Each number is 128 + 32 x the weight over its row's rms, rounded and kept within 0 to 255. Layers, rows and columns count from 0. Numbers have three digits each. The size before them is the row's rms in percent of the matrix's.

# o: layer 7 attention output (transposed), 256x256, rms 0.183, rows 158-191,222-255, columns 224-255
# v: layer 7 attention value, 128x256, rms 0.175, rows 95-127, columns 224-255
# gate: layer 7 MLP gate, 512x256, rms 0.161, rows 0-22, columns 224-255
# up: layer 7 MLP up, 512x256, rms 0.168, rows 0-21, columns 224-255
# down: layer 7 MLP down (transposed), 512x256, rms 0.164, rows 0-21, columns 224-255
o158 139:124148123136126089136137127149117110137157187143123130199087133121130157159095119142143174163112
o222 091:153118096097152187159106099139131143091085086091172127096086125108141078088168140091116090082121
v95 121:145097163150186141143048105126034177101099126126139139120099149153076129117135121115105153137119
o159 141:104128112151160125178124117079052188129114108126115176089122140158062108146136088128086074144127
o223 092:186169096082053138096137146169173083115101095120207112171168075084167143148152130126177194112139
v96 121:118128144145130135078141085139144097119134150082137114049194088123124154139177111159135115102113
o160 139:131111124211163131089134110165194106154164137122141117067169123133157124093145131160122092129099
o224 092:128149158104102125192104100129090158109070180145118139142148075141074105152116089123150139107122
v97 129:110171158151095144145068143074145082104116072131126156068177152086143079139073115088115180107173
o161 145:110124154093122133140089124099126144156100111149113130120164155019107082116099142118120188122174
o225 097:155096099170123123150131134173115182096134156099127130145128116179170133144167105085160150166077
v98 122:115152151076168118105169151139216134193122083172140113099154114161195127158179146186119136142126
o162 145:152134162086158090079165122155188146171097101115161139116116121137188165142161086182103121167110
o226 092:121157090145104098183095153062107125032132156144060135122117121139085115103082151146137123117130
v99 122:093089111137127134177122089086148051123063141121144096132124111174120183146121123096154125068188
o163 141:135111073150121132117111099093157066098109135115128148103079137139139171148131112113118134095186
o227 093:174138149103113100092168111180106192184139114142217111151177127160071102127130178117116119133072
v100 120:149166144078158091121103172133149078163181127141130158109086108175051204105044127142183112100145
o164 140:134157136085150090177171156129139101161200113134107117084091123155049145112071153134151137099110
o228 091:127096136168107170076099115123140143137091133154108100218160127138168132167176050139131116154124
v101 121:058138141153196137132135135105154164166153098099141135061098122082154114139077115105118103118150
o165 135:042153122175173146113142133095149122120191119135174165089098130044177157170099133135077138149196
o229 088:212155136083095134124161140166123133155100122131133142133171147211117090104144117108149110121101
v102 121:109084093088088105079150113106147133122142190131139110156189138103111141127069148096153144146094
o166 140:155147125066095163145133110097150140111112125140154113142189126106140188106081128116138175123103
o230 088:128156129172132080132108128187129107160128102140166170162062111148121075171163166099161087121144
v103 122:086135147118179174103110138116173152079134110135121137167142108148148178183153117095102172118135
o167 139:149121146089166130098088131092184195133100148135140132150149099138168151141184107112122153121103
o231 096:119116116151084108117133162112091100157173092110150125115114159185089185099077129121107080097144
v104 119:126105149127146141139122174162095044101156096148130133166130124122212067127128134171167111040141
o168 141:157107149058130128144150144178104093096156135092077117175116080138177123156106109157140176100191
o232 098:101176125177096118099127079114146198086112145140202147093133161134063173101098143130131081157071
v105 116:127201085144091116088098136162150160120144034144125065121159096101159107078130150160145150136128
o169 137:117200087138109105103115113146118169096157093103100114133130055114169106098114101129123130105159
o233 093:148145146115102156153117156163172102165138158153106119130162155110111173157143161128118145121135
v106 120:133099075115115107138176094108094133116167102085126099214121129182132098172157099106111115137115
o170 139:163105100128116120146127121159097121122165137162167113184149123190155137163177126089089045108120
o234 095:077172136102153137133099124080172144069132135128097099104092147099090119080086136149107189185123
v107 121:163110156142231124137148142142161106098052127119133173089131183116140147124090116128092158088126
o171 139:186100135130191121142117119143158116128072116123126151098118162117155175141093128130141164118147
o235 100:098114118125093145150143175137106123130170171126131138103179106146145129112127099136131067184109
v108 123:115148113127145163153133161179140142106108196112135175116205119154195149136136162173113113083110
o172 149:140127117191126152167134145179084122164121169099143179110197134157210130127143101139208069113131
o236 093:142106129121121104140083074100128075108146091166123080160090136128063154126160170126086117121145
v109 123:138179097078084107153126102107085107188112033116127106135098111201137169107109147127113125093098
o173 141:136149056081082117145121130116085162155161097190115081104088172213137162126126148123088118111090
o237 090:097130207187164124106157093137151119075131178076147181186175079105120118123182124133120131122145
v110 123:093157142117076117049121086158183120161113130120147107176188161120088171209194127103114083143162
o174 145:097196126143080105083121121173186081138070128095118145190171093105099163150196108111139107135206
o238 093:149071124109157155171153095091132138139166147138216155093078167163144135098080156171114156141098
v111 123:120107137124136121090126140156177129179083144151127109104032081162114126101158115143113171089140
o175 142:131140137102131126100093151143162134122096102110148077118042111148101146110120127125090132121105
o239 100:154128087165139153124155092124088150165175140122094196113156148140132122192177154122139159107155
v112 119:177147119151105109122096108144151182124140129087114120080164084160151127143132102177157090114132
o176 140:146188134175101140109121090168180145062155126140139121076177032135128132114100127140095119139148
o240 087:075099128081141091138102143158105148129095114102078174183131150112131104165232144116158067056130
v113 120:142205085146091068176124093119160150161075099135117128114073134152125167098092125160144192111097
o177 142:132148086187101085181107131107156144158046131115075109137080103144156120092113143152138187113085
o241 087:110118142051135155056171123168105112109201134109134132172192145149125130117134111107091100119162
v114 120:187143098130146177146114138138133148135155088101128131130149180134091130156200085121117168124094
o178 137:162154133121110154140105170102120152077164119094136148082141188157103151116192108127089155120105
o242 097:026118152121139086136118134168090151124068169107157114129122050138108114091103125120086113108100
v115 115:185111153041082158133075120147143166152117161124123118050056130177217094140052141192125129122149
o179 135:165141150106074108152134152159137157125127175112059140068097156151212137129046138144109098134158
o243 093:161109088157182133126111074147100089162140123113094128167167079112013122125182096106196134113094
v116 121:162081136146215194148143143128109139130112067137133168092063099181116154126163123134074164123107
o180 140:129091157150219166148159151144127150149100086142086157062049094186134148135129104144112191094137
o244 087:125122109110041129101103097098168111084150129074178117159167183108150098115142147078141103160081
v117 122:108097161144170112135112141119142181162104135126150114155174116163105126146124135133103165108110
o181 140:145161141151154106085170127107151207137084131143129113154171145156120122153117114152164186147148
o245 098:109099122072117174118051140187115068122170123090195096124130121111142111109136129138103111135088
v118 122:056141146151116079172136148153112128136149152134115110115112099108119135057064141140167169149116
o182 138:131152138190089081201125121148098155126104139161128153126120101119127138074118142149146107162086
o246 096:142130128094169181021152095129155091093128121135050137086142119141107120172121141148132135110117
v119 125:124084124078170089140067093169073114082101138121122071134171173096132092146168115137114119127139
o183 143:145114160114171088121046104162083100094097159138159149137130169084135119115182109120094136088170
o247 094:092164084110134170107198107098203123137176130136120103132119091145115142108084159149125136138041
v120 121:186137100166135186125118130120201179092141135111120137151092073229100136153126081058159087167108
o184 137:168130117138100135151113133120170210099087171153166141149088071183098114128125127111088132166088
o248 089:092049108144146105092108104093118091141168092058044111124179178114133095125147101161188132117113
v121 122:151105164101189048148113124132118089156146158133128076153167030187144141162074110112139099119170
o185 138:143128128137138088155123173135122040134161159087168082182168066171165118176097113133092119105165
o249 093:109114133147131170103162091152127169161129051122097182107100161114086184101144134109141119178107
v122 120:125130106115150155112111139118119159155134157132122175149136145105160108131106114162127125127157
o186 140:127156119123142131102150112087124174162138147094136155162171104078155136088089072140143155110135
o250 091:148094108136080113086125130134147133089128035123088121138099148160100118203211141142145122099143
v123 126:119138120167141138208125097134127113141136137127129122091127125120196086097182101144162145163092
o187 141:093137125074139132198170140141102122148135167141096127112165139119160103090201084096156148161077
o251 089:190103130159089145066066082147151143115122073122149147148096083123076130161109139152112154106179
v124 126:117106098172109153114125153139163124173065137118142175152134114068140046145106118152152156149113
o188 140:123100125185107143104118107136095081161066153121166101104114125074144135111077157105164177139150
o252 095:167135113097173092141091135110130174105104133151162149183113132164063119121161127153089057112114
v125 115:122149112191171066159209134149142178124099097102132088178120207141138171177120100094176111104129
o189 137:090144133190172121155175142141112130112144099135086119211117197171151137174123077114146174176177
o253 087:153149119007089154106085150049132185156137163103155086108124062141143142072190126118119082114115
v126 125:113123149148114139105130145166181144127124089148121124074165058094081104169084130105101123133201
o190 145:144096193151118124108089152145203125132133097120113111073133077067097159131058090103111086147166
o254 097:105145096074177175139112170110050168123135139129156167177105152140117143138172157163170158130088
v127 122:141115088113092102138024116174157098092175152108133127101153128170171148098113150154093128136188
o191 140:159172099108092085150044104129160081164095121137159157089193119129153122109145117164101095128203
o255 102:099085141153130114142158111159071204111169111089194125171102155125138136191117102088158170122078
gate0 101:159108128098113114135171123166180106124122140157100175075139128138085137172130182146102135145095
up0 102:198084099114132134099054117111127103168105126189071178090140187082076130132121162146162130133079
down0 097:202114111129171070106122071108145144168102159165064195147080102129174145125161118109138177103142
gate1 099:175134122164149147151133172070145122096135105134132183144065152153137078145142117162151093078177
up1 104:132138123123134195162084118112093125082140122098186078095118162101055170109130137144120080158137
down1 104:107138152114168161173140176114080137106163113121225151094123143088137118118101120204154192158118
gate2 094:146103138160115115149142128130108106145150147132181129158119100105123087137170068211167097095149
up2 097:132152110172130125111130127108111093103125147139166150093137143126144129109126137093123135147166
down2 101:095133100088125120131101105165104153170094149122255087129156128132038124142153153149077140166098
gate3 095:101151099138152110092055091190113142120171104148127117128134138121134105128092141163115107156094
up3 094:088137120110091111111175143120123137146079114137118161049093104148108132103134204134127112134149
down3 097:180167163149103107118106157126085121109107116096124157119108112132114128064099170122163104153179
gate4 105:087121136144113142164151123156157119111083109105167160171102134142098131184130133026176077134146
up4 098:143070134170118141121134116116118212161160109104102165133101074177105113183113105138112127133079
down4 097:126110132156126154108116090092122125122108156142153177096125113092117069121022122126104191134098
gate5 104:105173129077118136096132158168183215149123146104158123111130146156088128182095145078121122154139
up5 101:104179137165132096185118091081141156122168129139143116171149114120122110078107109182109100126087
down5 098:039140068175052102150146126121039137168112118115136095096101157119133097064080131131154155125083
gate6 100:072135153157136119122155100185072095142078085121161102135127163141126120130157141077098166081142
up6 094:108112076208104144142108127164154141161067150127099081145114163136152166130164134114092158173189
down6 094:156092121151169109154128142192122099150125152200066073132099163146174147089162115120119157062118
gate7 103:128117149151135104115093177163188159133111132058135137220189130181133146131108127179125150152184
up7 103:123200155147143125167130161140189126112175191146149106107192082048183120150151192114121101119061
down7 097:096170121109104110059120099173202050140150104139040103188114113147083123139183114101127113072118
gate8 097:174164136139134154152159115111148186178115065142118107180125100154103121141121116167116101122163
up8 087:087162118133069110139119118149100150145121070132187109120112084111094156146179161114134176145102
down8 088:137084135107143148104119100080126142112125123127140142091126139161162146092113113137120091117145
gate9 111:138139131147127089137147123165125140086153125177034116103087092101122174162120104105088112179119
up9 113:111107069163113053152083080104117166091110113149088212132176155102147154161107058091117116153150
down9 123:159138144115093130132129148139116155146134114119255118152161134128136105150112194136143110134149
gate10 099:079172107161146077153142110088111120151121072134137166084110114161126107189173138113154140111051
up10 104:125175096131142178132145100128113127096143156099121158129243129167110136067099081109161163169131
down10 095:107150092146161139126150085128206105131073181104122176141098130141144086131132103138113110126155
gate11 101:149130153114130037123108174152162077174112109086147170110120166166153152099146086154088060097148
up11 096:113197148170069166107129122084146135095100182133166077159156155116164150122156197144103128140094
down11 101:090115095098109150145159157110146101066095124076099091092161115084182177121140119114135098103121
gate12 093:102130086143098133082100086140103087078163078131171093103219136140130148099065170146140142097138
up12 089:124077181059111131139090132119146141101114164134131143098153095084166104108142173024082149140134
down12 100:074149079110118095140156105127156125174130107152000150164131107131132105131160117143127141144151
gate13 101:139146131155104089136119140171115070123150097148153148103149143144138087147157107092113124159119
up13 101:192131124145192108064106134091131165099075110125104116044122099156127158107137149167124086114117
down13 100:077103153086097188101115097192105192174109193138180117172115159130067149075126131081115097125104
gate14 103:144095116123100109140082178160173135129188106126165134098089114108159166162118116122072138120142
up14 101:078122152131097117127139120137075075105087134135138112112148110132153142101095153135143220069127
down14 100:121183132145113133121137105084203126085113105160078124060136187107148120140098147166134137173173
gate15 098:105093133154127152109169088169127129168145163170164128130132151074131129191125144135108155111173
up15 093:148157103144141155145179116107183057098127073120073146120127072110137145141119100155123088152092
down15 097:134167104090140106126125089137145106112134155114255127101115144177150094154114191134167132082136
gate16 103:128136110142187087113101165137087137101121112131188147151177125146108169099095117103157101093104
up16 099:109110136145122062115064093189134083147157052068184110123165111125102092091110130133122138037156
down16 098:122130169166144169122080114160088121108142149132129138087099137093141080114081099095161123102103
gate17 099:132105142136118112183137130147186097135177136155161080079096186121132162128115127144070130107090
up17 096:087142203073115114126142197119091130156105119136118195161162121137139129156081162106120138205149
down17 088:155175144132142127169104154110143106130122104092254093145133153168150101111080120137141096138143
gate18 098:123125100062089152110080153120130192137141133097152144173128137127109173141123135145115158161042
up18 098:106155066122128119123137077153132166148142098109118135062135133174167136137152137170148129177170
down18 102:152110199112110091116163129054162152171110124077083141098128155134082146135102112099156128154139
gate19 097:116082085138117123143184184145129087060134156139119178142149065137157130065169163104139135144168
up19 098:178120145112131096114109082115149179092152046113181060085158166119150145085160090153203125143103
down19 097:108109156143156076178190099103080120106179111102102071148111159111158154156099129128110098148070
gate20 099:057146134155112122157185135117191163126109131091173123130136164116118051122088109207075121096121
up20 097:139083130108198142194110143142111083197154113075149114145174179102097156144117107120125130110074
down20 100:106065128130156094091152123169150201144124179118149133126156114128133067058080105173154112111093
gate21 099:118127148106099144101137134127163079175063089145158094167124098097151181166192112120122093119112
up21 098:158161098099145088129130139149151189161106160122091144094116087078150140100138114108107145127141
down21 095:126155082094160136157102160078189068196117134162106181095173065116107130077157064076142133166139
gate22 099:098093088120076096183074087130142137113117151152159106034117149126119154087089122138127103116168